Each number is 128 + 32 x the weight over the matrix's rms, rounded and kept within 0 to 255. Layers, rows and columns count from 0. Numbers have three digits each.

# layer 6 MLP down (transposed), 1024x256, rms 0.227, rows 835-889, columns 0-127
142178138137118105214077096113123101083150137085126063178198110088087194090122097132163092166115139132089154187140052102075119146061124110055141126110181086168128166096172139169157170126089099101092177154133088153122125143129111134100128161120192182167153127131111124131156127159157106084078078116121129159152135129127128139124163121099133114098172123071096133131109122122111162132120
164074132146165121112164149121101196125135185189161149195140160147171154188098102143110128136118118134123138103124180118131059078154145094105126087122153136091122119105072094149117120126162163113115137092125138100170110135090050050127181086170091096127126194149114179130182173175146191155108183201090128115139144185184138096170106131141136130145144107106099114072157138079083190157127
161132144128126183140095091150128171070158140121119135159110126100126158177170186055121116078147133084180105104127103153097105098137190133121075111145112075160115135153198181113149118099093066124105140020169126092130097155127113155109135117133090064152125137192058091131185167149176078112102109109130161133171140094118160171114117081119132081191177105145156152132124138158101049145163
162138137133127070137171101110112240111127157130079101164118118178154142108088189112196154086124130151070148104153074170190085107144085185169151103163152153119108169149119102151106151139149146133110139110103109136135080168136163116111152155149147140107161167064129099101128119091124217091131162123101146098142109121106096125119084145114130048113078102143089108171116122128085092121125
137155105078155124105123169150176172109215133103190130130203150121141123069111140105074180134156113065099095123189098089138115125150149158121143140087125160135119126070134076099160177184162151102133137117093114171126147080087123136140152127102160133131142178080127137117120169146177122171097100195100143145120155142111115114139116113119131102199156125105160087156121137171123153136159
166160104117186107124152111124159139139039176099130176069124111073132138125056149168101095173085114161127087142090168131096140138107090195102118134148110105167100147064111123081093137123149082104139124108106168101128107097133127118062065145101132154143131129152114134134111158123169100105136090145058091130133149057148131150145149165180119158124177125151047133135133130074080110177137
150161084090162123074121096125097164142162112119138149169121112156147171092117085160147152099093100144148068141181184130129128139137133147120163121131137110139132140129114165113161079118109068101135108214087141173198112190163132138131096168073136133135105171137081075141132178056116131117150156084081160178118147106126153200098182163139190131122133135185136182105082123150191071068158
145129138167097112132136096129144138119144081102149150169133126105112093097056122185105159132091087107142132175130204192143168145161129180093126064123188239178140034098144150157075132131118112173169157127099118117060115134121135162122159159181140143137155178121084131137120123129114101062109150155134157111171179131160176111129155041122120126116074180146144137137124104162112107084102
150219181144122166113153050099152190128134101129169065116166107124159199185121083170164111144146154134164174159157196077130056090111126111111087165065204103148142114116209101074152124051196097114137127114089113143178133106117134086116169143144107112153145145080178121168114087129163085099155116127144128065164206102159127099077149181148111111063129118145124123160154184096050176126131
047141099145152158090195106100165161115099113128124070093114132153168130144180117095126180111110096114128177110141087070188090131143172072173145128145127122136119130190115091122184153170115161114185149059149133101168152152095092035074151104148157112106125157146150177117145121089121136098081118080138104153139103187154144115184134193123128116101096078117129141102139147164156135131138
094127095173103143103124150064132144110108092143098076140148099157111127102133102092121123104141098134130090089105134130124126149175114093138125141142098127115120145152074141141135189169091106152120164099135141117098124096169125165149130146163112089166076075153095114136071138097048117157137108147120127119160117117106187124074102150156136097135153115089127079114179091140137085148160
208119123154079127086135133112144128066115147130107123130094119119126115195157136095092097145073125077130105091133133128084169146141115152124101152086115222179115177162149151117157135146094139079097132137135091120111182151115059101092106151164120110112109119094063115157125104144160110132168122113138154157144165081157140102110143124151173174089125079110130085083154112115121097102126
156111165098123210131033137110126159131166100156138188125162090098116110096178118140189127107159209101120132160140069161094123116085181155126157170158118103099079166124112173141143069160112085112151167130068178135122091129129102100139119130131116178117127134164174102115121064112116091177100115117140117112123127113155090146181140086145061103132120049167180135138140169127097121162139
155058100115112117139161194117171138137153091121118206147133140154147159133130129111117101140128095076098159175136139120142116160088130152142122200195112137154095146167145080095177154089150098097153079099106138117170129133132159172102128125130082109129120144174147093058164174129138101122136127140133160155204140118151148119195135126153137155167136081137159072119162139157070133108172
137136110169073150090113124188160093152154138117092082164127112138109085109154136164136190134163108159098134127100106094106131148149127127095146105106066181065098058061102106177097131102086141112097158157118162195151164138116124083118170142093121102103130111137164108181097098126117183088124111139118142103110081152119039129118088134123096147169092149072075154151116107170148095212121
184105136110175078126111083154100126107146106082104112085136116204110118129120160124080116130121015117173077113103111148139116150074148145164158113122120127182099095105138167071127097090091140099114134091126113118163094087070153117152145094176136129076128137141079177166120119072146106135122151144163089111059122082146147123100084125129123187154120089179156183144060029190097117136094
191134126134144189112146135160121131128146136132157188133174056115104173111146214146122104160108122119093119162141153118175150148103107187106126034095103099144162173090115145162104044135114123153097119203184116138122103110148112101161191091169118064073122106123095155081143162157166164127132118102133145157189140136102153144160089135165205120166054149151078107100123042079206121120145
138091125086101107129124167117138126167097181156099135184168092098151166109146150191102128154112110086130119206142096143114144152114123053127157133048069077094138148159143133176139152145138141118129102096068125127150119141204109153098114089117176134086119144076123123134139096092141107118125121087102158155127099091130123065129128126143116167134093089134141162082149133123153148131142
112100124137119144098123168083163172148167153142152111145149145108102113116138126174127103139125120124105164116128127138114091125116104108116189153106118181152144117122148185133136118133173148102130176135128132099113101103183140172115104103128112128135098121102118142106171109134158135148050172138099128117160145121191083163145111105120083122152162167105119144174105180105092123106124
155156142123091025129154081106137181098155168078067179102146136137157152147113061145118168112173087088107146140131171086065122137103097108127106106151103110121136149137076137109090159133139111097098110191094145069135127126115100114104108122103021167213109104139136152144093129113174132155139126128163094138124135159112176129077123137108121189125128040073160117108108101114101108108177
117161084120078080093126130121073076109124174116117146125166110101163157121146068158180079109148165092129060059142008170135140095078140080121121115092088108146182161083131110112152145144196071139121097127163112046160053113117110098125092117149060152143102145172120116147170162171152107145118117153084120117095190139127135134074107091147158143144123116115134126112137149126151101160146
138121132136161134130137122049166147107179111104104168118122069082155120155155153116129101152163133073132096085128103168150057109149123121088182132090109143117100075176114092128106176127192107111154112094079117099152161114157145104090143080176215144087073144137123126143150113137143176177144133148129144147109104140171140177164160122114111118200118138098102066101175089095107123096144
121202117135191158121067182155127127183152122084156110118129123136134194117146164155077156145148137085127128100138157107178101144110166099153197131197080084151061192163102162148124118073131142131111114156174152129122154144193163095122128120139124119227181112111106091160138159148136146105121079144147126110144128091032141117133132122183082174096175179082097101131177134153086187160132
146160176099222110120072122102143103146138146103190124135121089145148158166055162107131180115094130126127139153159133089128136141101122064115110109099152126100115098113122110167147095168160143122136180174136131159150143182086161097109101204146165156168168126102139094126095136114109158158172095117131113133086119123148214107153199163121148141146086138146127106162086126193116179131096
092068112098115129121148118118113081162136053161124078165087147074129135144145128210054107121163113124117118093120134115096169166118123081144113078123122158127152137082086119107073131118120098096092094075131104065113108108173153148160108115218160142182192133065104153067113112167153102151108137081129119136133161170137178153079130130139110181160110043132169150184149127169116080180206
129111140114189096089104131148107133104093179134138109128094150129138182091165201127144206135073151116107130135124159191060106145164200125195102131167197177088103224149171128129162120161067140149135115141140177109139126159159129165097098125099094109108129138095142121131112105173126111131168145140170090106153166144132119133118124135088103118151118181115076103122163149142210123125085
134130149096210172148093091090136189176106109150158173130151126132139118162081181105138133078114075128139155156166114163117107126167136156166099102139108146081101164142197154129153086145153145087117132166128083119110108098091148170139139128140165098150141097220133126133077077139061144127137148087123023170105169152133111057111146053113064102081111148110168142114116112119162191146113
224175115170097095157057140119093093041148113061104122168100115154140081108141114135156170114081129080107159099152180152068109146113090113197133155166102078188118068153124093105178152145139092048183093170142157146181116141097120119158114109094141168090112152160184148176122093182179088173085109059113150166189116088098116126129137107183162141168164165133146165136086098162139081085126
134127107093133170132176065140097133153143164178156126166125120061105111116081120076144118114125184084174108112181183193150133107135119194130167173161100108135167160159118140188188096160154135154157176162089106150150117130093140111179121107194129166113126044125114160112142134144117115125109177177099172112128125197064127121112135164108151174153130124106078119113074155171104103155161
181163152129123167134104078093183116116140040145068146075122058156092162122113159091076121092088066173151142102095102143154176145167127107104179136155041128090174107124114143145106129125147137092085165120092096140139147113126134168099155129107150129184136149137128103108179160094130109149135093154160128113159077179065127071117108172155093140090116120113113168176117103155140061125113
076119080113086107084140063135173142090174122142136199116174076142138210117073162169097075143136142148124098160121156207133134102066110134118157111163159116035156077104137110142000102135125116108124153156133101095099122115149087088090197055161093151147135162177146117104105109109093108102143128165134182141108137168176154102084106034121165174139126148167131108147097089155124116104121
118112112111133147112103094135122147126123132149167132146134103133124134073132124142128103141104079126113149122168123131165112137122118149181126112125129101156113111110115043136120142179136094109125116130147134086126129101142164112094146118147096088112110129127132145121144115120190115154093124121127154091083150144086103126135097124148148132119130132131140108075124112138114158143140
153137130107103135101123151074161138117118130128091117092091112155105126103149186096160133106100122098155174106158122136095117110073119144132157163091063119138098110165157153130080158115098138102134131112070097096074128050103128098106105106151143104145135079107134149166142109089088130131088119140095139171156156066089126112139141104135156100063175140183133079101096159156174199140066
134097158156161151036128168121143109126150147169137154094174058110203205128144188112132089138077132103076175157181128131129129163128113088112139129103129097151053080144124091101149130138102170097156100103177142096155125157140109130107107081136157095104120060137091130148151126112149142170092047202146118138144131147159124108160046150175158105103163173128116164097164215140167153110140
092112140112174143080126162110107120095072108109098138085125098113142076134118127155134079113117125189157147068163154107058080104115128097131077102157171160065100131131074098116128143165089119110121177137065114109109131143152182071143107147124096117112122080147123158179147193140115120111137074168126083103167150127162152166160149090131068149067086093211116176175129105144097084081143
171134151098127106126123092099088098096166096124114160140167141086148123126125134115128093091117061064129177193100106174161070142129140108127100151122112170159151106157130141163126165152172126094131095124100097134072138171078132107097062122155097154120139143153118142116119158128186124120133106151093157201164146096101119165121084181128093150145107089110158154153196163111097104134102
179090122096102085125120133152133114088107129127189099098114131128185106130113212119129141153151138120157147139130147152168103133123126133102072087133158122131109153121143115084169054149113151142048087157088111084139155171150167139106151115108115123125151148147130135091135111109128139123096164110152120130135102123126107132085137108150080111138143123083122133189109115159098099099116
178139135128086087139202148169151130088163091118167107152108093135136084139089145110117127110065157129149110139115099142081121093134134175162155147079124170111104154140101129098049120103104105067166125169130065149091108131046185128093126155131142193089173103082150057118125076131137128134178152173167111099130103070135129115121163145115150130145122154187145139121116091091079114129108
113062151161167130134129141131160143120088106134074092132189161120142144120127109123082117173103136189143116148140096074111155144123114136148141070087104103133110131141066112147085114116109208115128142153074119189128178118135169121121155132134115148126117132138126116174197116123133095161103147130091159104095101133152135163127099100114078102142102098156147114082097115162126093152154
076132151118131177101125132164120110080098085167134074088149124167117139063104113161142158162081080120111133169098115103125165170166158113072132099114123137095117219170122196115138101149106183201118143121114111109122165118092126107120129110125083107177103162057160109102153102091151158168201143072121103119128072159146121080101135072115114183138156081119186111107165049194184126127149
152140129122097103112060139177137131173147161110204145156148194124098105184109138146114172090106161124128155111133138115082190158109149065149127120097131101112118127102157100134209115068133107108150157135082131156156137105093056215105121159153120142132140101146124119156090165100140156130096130147156135142134133102129153213118198109152169120174178116111141105078121137102178143098079
122099127118133090139136150141127115131105075147143158152197098139128123103151084155129194133148094070137104204118131083111108115188130194109172138160108126123066172076135131200153154152121148124120153134136153147174092149121110125053127147155145119147097187142113222102096164162146066055182146142128144113085109098128081112150120145166096108121123086127152105179136111114144059103065
186093148141097098133118118104099118206128151203150117145138129143162133158201138087069114156121115136102081148154136192110132086144113076143178146078111149145167122171120141100144119161151194046173147125147116147177105116199143107095127132138123119124138147124162168158161167128116165155100150132086139093107063147155094057083113088073093126101099151086146093087143132137107150152107
180113135130074126120143088132142098073141102100126118100189080146060085127075147158164106150101189121063095128124137113126151093135157151115107108176190153207208114178111074152107129083123093147073081131094074161036121111138103114174152083173129067088132185096083127058070136157118209142081130073166145114139149152113124147144167152172113116099154116062149122185098112104109066129122
091112146131127142102131171111141099154131130089144179107205160097122152108133131115128139119112091049131134124139107127091133062129117183173125098089128158154118095118161154177129118160119126106097145130123139089142115156093138172132133100154096098163077109131127088064163133123174136156110109204127111110099174130137103131130109145141079114106116085109189161114102145165143132134140
159146097066166114112116182103150103094151105182085077168139143124147119067126157100161138091070192162107166092123159109113188122094103138163091125159108091145086100078096063141136142156139159142123161117109161122114164105137052107099135098141154154131153137163155094196157177158093138115109167151138142168135074082079120211156117096178094113158104141135128098194143094128086136162092
235155119151126161163088108135137147146119109174078150105104130123159193129086155129112116164127083136185163124122102110159089129147148132150127137106115139156069119095132153082109140132152076130144144091152082080135125102108155129186158131162125153113097108192163102127154171082145074146169083128130182093153091081134143128139138144144119097165131154097127192131166139133101112121107
110146129148106075116150113143172116158072061165168197157172088160095128158161152187129125126071099139120147197131096076191153105062083112144121135154106071091177060203145118156155082133119199112156106101135108126113158074076155080136060151112115108086123146172100145127139087054111097072119117179102170087093127140099130181122084107183107145149112077181105103154164176135154142119131
146175163128142135153144144174143105094134120085141123157158127142154174121135134122147155116108094135103125094116167135099103146108088110129150114066144141100075082162117071139146084182108154146078179121179100081100085153138153146158184125126096176144109142153099128174129136160167084123107139189147118151076131146108148166188141191127064119149182199130111120180097107143200064172135
116128150102191130094134170145142177100105102168095106175148168086159150125126106080135107108143112141145072159125178061132103128135078145094146173174065105204112093092109115130150086101103149172129109161117161105140161160119144111176111177114213187071118055074118133210146157129113124090151144156157154150141094097066077143141138070116154085147090137172128136112161126071076100120086
127100079132094133140145120098119153130161132172146145139129124090085088066111098119129118099093101167093168169152124169124089110089138133070124121133087121121138130131118100109147148162131111137152115119141079048169150139160128122121140129136131138122152085086102126052091099072115157137136147152113100114083048127204181159143140097097145138139116138168150121132170088123129155159130
120082109113163133139110114129164166150174143166191107172153159107153133168067079151126084094197118199080182111117062083151181123123100097056085155190130125112084134120144121110111077092115109133103094152147124081131130104124171195169144137151173113120145137138106122059196080121116167129143150076092153141083159095144093121173187135150167100102099090152114142163115123144080138119084
178156123128128178101129091175133145116128133135106115106128130141157127157116078074158131149111077084085111120054160104174081096148085082100142133120142157167073170115092090163105145191174081118115146154072124113156155072119114112094124090147121116125090162107143124139100181132120124160136135128064150144070155135111130189124126161058133152071089172127144115174143136129109202144139
182171195110093086093150071101136097179133101076159134121104136137195110096094129150112203239083128114111130112126135150131123171115131124123179132084130140175117162107159123158100082182124075119108132130163142120100168108108144103097105127136041153154138065099187129166093088097090071049148146167124099138149116127116109070091144108167127132158047124124146123119122144128139075147106
125134103115095140137190119124100114058159101128165141132129191183107142119187106087161084177145117130089102131100091157144128137094153087053099154127095125042110166128132132114164121083157182141111121086155104108146134138132111119122118120166098136125122069135202165146120144118115147102089145089119126115152119156132122106125143148133117176141101124164134110187069147113131128138140
# layer 6 MLP up, 1024x256, rms 0.234, rows 836-889, columns 0-127
094095117181174149105150124159171141180109105156131150116085163135085133119128228128123210118124146085107131091056099109195194117110145161173143166125149054152159127157213205118128161114116160174118136148115142166105079093163115134094137190082166123115132133114169107175156204110126103079134143129086186145121129071117130097080090157112114093055092149176150137113163108122130139142117
152142156091068171140089142162132107140090155142127149153142103132149168129095122168176085082128132094108159141140134125051172163120117152117126111081071154123079084129110129221071088162105179122082159094141144109187118142142080101135186143126131091119108190133107162128126130120178134070130150095132131154063150122103074150076129126168224184130127098127096112165117106120185114127189
125126160100179121143191144162145154141125113108135146096153114099158112178159120088114154153122085118130120085135138150085138153110122154117103072105115123128160148109154160168088111119088181116136155108099105139179130148124124124199098100098120138144170131148110206115110109143144155129137093103159125125071099111118071135079172101141128178133202146138155131143169116117092152094097
172136106141151116204137117082136104134150146195107111171168124079157163147165120162122140146147169108134148149054107154103144132122117116100141109172149125055149111101085151111093160116116083141116117093091231152140138113143145141174134147089156091143133139165112109151124161118187131096122077108116126145092128112151084046114141118130115169131137122084126133069155104117161120093112
123111126114157134120097171115103076153168122140151214079147124044121119133106147175162100139095189152186154156140164058067134131123094119118140141130093128113164131156188186132133121105106144110143135159139110145127096137115081128090096132150159137098149148138137146137140119104161117220117118101102092114173160058086136145106109176099178170141121119114097126105093148202104114109070
117190140142112110109122159155135142145173114114156107121123131185138109102113131098089112072128147148113107127116090141188096076155103150118124087115151149114162183111132173109146165086121085144136191127126137141131180096124139140086143123103153135167125192135126109155179136136146145125110186116123130115084087158116090118147099183149138148151121127141136072132145130162169145103152
148167151152065130128165125133168129124135108108145139129175111170116123194120124117108157144155163126124068118064186090187107179158086138099075094155151132133135070114131065120086181098159137090130199201138092166120085122115131173094148148119129121116167128148104185164066073178124129099073124140146100097104110139123144165115148113108035194134162162145107090119148101117144141119105
058069151074162138170132178149155190136099123135125140120139166169100145087033170129181178070105170173141092169184117143168105125138073175177071167152128185145131148120126117082068225155092126168100141209095154154167137110117134138148116091125125182130121122081136160105118148087141096157112128111142102120137123172111111153163125052145076116130137135120129145107099136143153114091110
101188136131109162183166116104180140145111130160144098101098089086128149133125037144132116145157160157082128147163063084071052156142176132162107116129123120109125114142126125149097133185100119179151106097166122136133115122123105054098114168067234143137086112116125114138089122117114162111158100108146141149129134187161072102142138124072135178106156063128164155076123147132151121140172
146138106143110132185128112140145135159127166117110098089156142151159127117101157138127119176096145114168132204149170049153087146137135172096120132131166105110117107113103096139083117112110145098111123154126103145144147074100174157118108123077127116090117081126096122170186151127131131119163091155151101126127144112091126126155159157153109116093116119144156137065116124131057068124105
106113192149080120103134108096199104136159195147079144093122137127090117090128131132184124145179192109182101137084127097141154164163171115091093078132094123150159158182083138104138119195116136120151092141166119158107085104163166130106121186104121128111143092126132124189131111110096140132116152143156092136175192125159150082089105124118103136114202137132085094064140113169144153134124
101145134099129186132145130126099148102135122120159114117148137158130153097150174137148142133073092151119131072106066178114124098129120096157146163120129156094178116117140166140084095208083163098113077111152107154139133121081137147175113159120108087101154136167124130188105144084131081118095097041199172102138204161152134169111116176087165036227093090108103122146144158122148164148100
149117109118109155129109104152099139151122136132096183117170188142108121109125131105135127146153138144085124133142142148121140082118136093166086148142124104106133063121101098119158127155163131073111137108117120121142136102117088139076138118132160125136162124121108128104094124127155138106108116145153124098152155119143128148121151132109129136102088111123071064139119094054120129112169
112182131117076148197072170173107112115077089168145163135062114075059141079075108111107153135151125070109163124144095142148136098115102107117113101164101146105076144148153085119163122127133098156142169105185133135104115138138081127114133094116120163118088091111133109160092157131095113169126134107138126188088114118135126115119099179118120090140184135108088145094190153137189108111163
105189113131162101139111118146147079170156158124140141192124105129126120117137104144086109136115118081154123124100094135172083098146114120085128178144171078128134129123141131070138115164134069144083089031109137127127119174131171161104117143073126110126103075158131145126145102176119150165195127161106134064160132106077121124141162125115130154085120191141125131145053130161121093165109
118177114063174069099111141140155144101162135153132154151135077133126130165104136101153157190147065172129127136118111078157140140125091119168084139143193092101143089111204150158092133102182146148107101109089144109138138165187137136132158156141102072117075053195129070048038142087127221123046173143091121122135137124154134104197115091094133143097152093161107139121111142183162159160120
146127173181175095089128159112141154142107131107163146085091070158112090109118115177081156107164106103122094101162211096120132111165139108128117107149088139111156144129183141113156133144094116146095121132136139135095140126109150101140139139056085117137155074138136133147095142148157139116076103156127102125115133126149128110113160108114152118124102101153097148164153073090158119148113
141187165191195114166125131150106135157103123121127125079174116220153113154179111117147138093084115132141148152134160145116170174121150103107144140164135121123195109144178118149065111151113119137125140108113103106087194097119142108083105106130138137103140211188141172131122169129130129136163175129088097106146125103073111120142083120099174133161075088095070124136139024115118132132142
117165107097129151135167163122171149126133108105150170119126146116114100116140149070122144086109131090093128097108091137159137046122106117079149124120107133111129172141100131148103090125124180129188110155069146115142170145174136181078129135104119131101114165139130143146133138154150183122145143120126160119141129119145114116132160123153156145137132168131110057091085143117117125086123
209122085094149108109081181075135189120092133103106103162134061179107106141162146214144112127148114151181113113131053160108138124143139094129138101107099138121179140139156081090125142144200110147147100129122166102125159100108093065107141135074151098105098132178143146101097135106102112149176124105111186144196147130149175082131160150150128132110188084087138137107117120141184174137128
049156153083120159139091217113078137124101180075170151166131248092108186127136138155149100082076133077117178149077145117178095150125144175102143148103124187128090077118132154148167093149097151134105125135141151131122093149120137169171128154122116125109171159132084142133143138140167129167169061131119121181127164117074086101178135166140102129117090190147095096101107156153122089084111
072156118148106098148107178174109099125147141134124158149182074115155095126144119211130122109124100147187183166144144101174172127139142128149141079099071106086099106172199133125165166081147117122112077134147080113091119107134097121179141151126131151080134120073075146104117104146118154139103158121142140197117049104152065137122141089144088064141104114166165159134140121175119104074133
161155110111125125177111125128085159103083099092125147171142108090156141141080161207110137109111096142147142196124160139222147133158133158125146126146144121106073107115108100119119137110118138144107068137081123124167154211157065134099137157142143073133166100104152150123134105157204182129147149131121127091159164087065082095146133103120083105091189098107124158137144092145126110050081
066152067169126170113081132140124206140138125062123156111129205113123178119179145173123135144088138141117106104144100087146097136101138161117140161112115146188116098152115127137175151146155113097127180075133153212059200096148148115108206115152172135169098179194053120128068205140121136160146107090128156124107090106115133115151077138093185072062133133097127126113149133134173142081066
117161109107176140108139191110100109081105142172076156126143206153125109104102207119114080119130200124099184152069197188091163164149110156117134107108146145150123116124123110118079144169147045150168161167159207111146137131097111147114063122093156142109112100115184107159147104071159128133176133094163147160130140063164146138023142141147152085122140126107152072124086083137146104108172
109167125180161176086118149173120117094145151141125129139131134093156062145052170135125182084156133162169128133135132073126057133115226081087117117109147039092095079096139182157087134080106080098113113099169169182145167142117174062182078148121076146182079150140122122101126117117106117158116146073146158116145122116127138147136123176164137095128132050174105150139155178126104076115132
132144107091111104091079100122145099121148154146092130069125143117031100107120185135150166133098172189135126122098150115180138110146120160145091080124128161163153141097147119101123092115152127143162174106149094080130119094110127149179154138170169107110109067109080169144099128122144175153132114074121156147124140113061143103116137138195124115115133078131116094097110103111200184146113
079135114112150190155129115123157098130053141118142160166108098153113132068127126103170114175140132118115083133116101114085106106182108082071121163100218146084121077145156130163112146136159154161110158142101163185140128114131110087112122153102102084133136128137105095071159118168165141078139079115136149102142092108133148150151116105178103103168122138166121099114131113141084117119184
133106096158113114098136148151164120112132111070116122103069103142171152154118103110130097136103132158144128153124092140119095154158182148124144078159082129137113173163119159133117127146125135132138147128097094126128156135097086124073194101098151116121182092134078140099124148105130083127167085116136119146113121141128092098142144172121134169154150188086137141102117195186095149129114
163121138148181116139198141155120125092099139177132119072076152119123173116179073114090078167167109190129146133180092082130098116095154109105177146162136151156124123096135130163129119156150126146123086106101113068089122099105193160082097130091118079124154131084100149161153182115174157153160115097123098141163131090148110165160126090109158092132168132170128112106106111135155108142179
136094197106139070167213160167097165116114085081121198064103151085149101140109072108106184137098127122124091141075131147121117204112146109068204171104119186099150118169148123167142120097115146095096121138137112167107056120102166107090104138103133134118135133116135105116162092127040109136118136138137091142144104130170142140095139088128083126109109116166088155171114085108136136104178
124163075123119152148123138117076152122146125129163108164136098130189115168184096129139124166147130131131115133170141076113134173159148162117125144107136147156118210102117079108123130176119100101145163178106096152141153062140082123125183114147132107118085079111154129137108087102155126143041154138145135154113106099141162119130143067154101063126139096165110158120186123179102111152110
170141129185139160142132173138061113121110068150170146097102150056160099148153167064123130110131129143062186169140137204097118164125115106120114165166130158167163130093096159087169123135143076171124111122151158149148113090101145103143114200175071106119146105073132129080144137127181049105097110052086123145134107106084086134171120152122071120112145174131122169107110130166135056103165
156164193140155055160073136122114120105154127164154094142101095126120110158186089101179156148108062136137166118149120149145101146124133117130117140079167158158110117087111141105060110157106156099159095146123118150179151034102081178131112160202130154159150097149135161121121160144117143155094169151109124129151146122129141081120180127185070093217171117117084090106083103117091132136133
143171080141166101106090150110154164101127094086195067086119124091123125162148105113119106182115164113143148067136118062081164115114106155114149128146153055180099145132086192139149098131124094160101149084145117123122135123151206126094150134131125112117072116149176048179136153166112100091148173120133131174145121092107117100116145152101133144159129166167122140098177124144084151042098
137185148097164134116155143142126160144163139092108174145175186109149136170155056118077136102089118095140162127122105144166097117119124121135134102163086145118104080115130096164107137161106105143142118139106106083117088099106135085165094146099113146127132172084150123106141135135088119176136112113128146083088134109159164096138155139094092145127142153159100086115130141104064155170144
145180120109157113144074147135106146152126127163186174124129132157160120106091116151108127142169127139073135119124147155125169176128172112127131115191170119150117125175191098166173126133160062106112197105147106094116139119108124156171077192093096096204109091077147182116126124074160172108095077066077149105096100151119072098099075148103158098081141100166162172127155189134167119093172
122135132123128168097120143142112172154134143116117119158161117155114152128090098122091121150128116132126100144123106136145112125157176076089098118167075130161184126154178133140153126128155120074145141141152124111133152114124133125121091111106084134188081092100114144135165099175092140128124129108112166150097132139068124111135139111137102108112136131141093114122125104133127121147140
143112110113156135094157120122160135153122118127130121120137162135098140112141124092143112164161100174082078186103159155105125176187140108104162113096138065131140111204138136108157123112098088089119226085160122144116068129187086128107100169145155150112145081131095104128151116158108163108117126095108153128149093120056158094110095152190128139107143150122145135157144145108098138139155
112140150130121067176149078153117140159129075158110112176101171159115108134176183142101153114153136145130102155132134172140136136166130125083112082176042163161161118082109091126111071124145150140160104138131052064175120103109164170138115107114126133122090142182095171117104106115076175147156161132111068123130110112112182136118101141146131167113102125134083156136113119064105146117135
129147142169089132171097121093113150142074134106095125151140094085152098108097165100135072095152185125178167106161112127180092103103070120072109135106114140128125179177128118103164104136112142156147133118130143099090144074156117110128142111113125160127135093146113116131066131131101152129131122118128137176114092142162119145140236165095154141131086173094171099128145130137121110159130
087112176128149129150139127179140135107119176115129130055165133127141071163139151072152147083157075155157141135201082122143115149140147143112139141126169134106088091146141161156057167080114123188091172139180154107140107131162162141045114085140139123128128109106187157131135159110081116087160048120147100164126159126111121077119208156179160153124048165111120173183147139123132075110105
096138137144122143072115166145210160140108145159101151121140159130089117140091157090162128092101120133160169112165146167163196115114091177109136092174093102098108076132155081133093124072130177140185106151158117164124129124091213148131144149133137155138152040096160143074084092126177191126131113114143163136105145162112091103092141113146125124154102061087150092100155128046138077116041
156132123081143130144078122079099157146161109149128141138119117153140161101118101121177073111145093143150102115148141139164139105098078090092102154157171120164074090125135128135170108129096089161140126137057120103126139137073099152115147119125147125132131068147187130096134111150104130089158069149093134126122153128126168083120191109139141105091129130090111140153087089110131165126098
159084131049136122124087104116140140179097147108123150126169131081111166109106136120116118083107135174152107133102100145150139136145186108168111097139122108158161152128086197165137108107157121097159122123094131167126134139110152147102110167140104133146084143109176081218087107188129086097177114080122057087139114142080122102108131134079153150060087154134103128134123091125137125092149
098125094115183158149147127159146160205116101143168163137160129095148089087138138141143055140066165148146151167164138184111133151063130120128177144124085060159148134161107105151156149092161134132153140146069191125144124107156148089196129107090108143152049142158176133093145116113132105086082162132114154137125121105185162084138140139086127104114119121119159115161064128166174175106141
133145174089155128143086193119108143115171211150069158184131137103114106136112130124191119101157106112142150085073077143141133135111083119062140181118113132145150141120127167090137167123146126168083128105163125140117122056107145159156171135182149118129178116139095097106113118174119148080228149147102066109130134096145130103133147183085132124120190127060150154124117108146114161138084
147138127115084108101171096132093177096169125150108126123097081083166084140176113084171087153156158123123145125202132180151078095154130134120126096103151140151159213114120086103143124119181103094139130115147151112108111142100051141150107160146159116094147127118117168115141126117122133095088129092200153107158097123144143080128118169161139165172116116110159136137134167164148125148136
168133096186118093150135117145108133152138123142122114121109203101147214041125137169127129126118153133040116144114087103107118158121161150120085161134158132162186100097069087123073117109148086087065167174108086145161098157141095118155143105109092102108126114151153119216156127103190100129146164146098117101132130125185144124168144158115187175097098140117116156126155167143178118146125
132152150164105165208137144109128149197086121203104158119091177170151128161120136120092105134132089126173162122142142085133108158110123143117130148147144158134108154134120073151087149145095160125128159111102129136126124108189108179136122185052154113147112085152125125103153087151122126161102107086106115113140162146161123148141134143141154123187114136087158141110120078110123125104161
138120119139124097157103167120142145134135082113122158117103093106144087172189096135140125113139184204149172075124130120117115164144076143123143104145124156145148075107179194191096143101195112188108124105138084146200130156108120139082031124097080055079087139110159121173121119114087138096118114148135117137149100198113130088156124091150128202183121142154083129100123130115132076056128
108123147133118129089197116092156103081093101106108110115033128102168158166112167138185122147146119116116132095144150160105153120074152129142158163164199107160130149082139136106101086099103147099145210082124136163193082154184143134183107173081134082152142092136080189116135126096171143082112089101133107181147127119125166143118130138154112123147163101090138128104182126108133161094109
061071160106113120085113138100093113147133112177086155116082187141148162122135094112135052148144127126111109108136117126177179143163127093097180118109181166188157198148114151153129153142082140136099094121148105168148115080116124111142102142106053118111135106083133145103129141164093157060126133125145077085101120137134059157142121190085157087174057123099196173187130167121168141067166
079114091103123113119159118169098137114119155116076118074127147075148088137161134143087083147173119132124101195087095142145080074147101156162152089188132108123093079102118052148143123189150082138180129133139074223131108104070088126126135163113090131158118084141136074197114059138065151162144090143084106156162113107144159054130041125086159124175181148146114152168094173101169094082105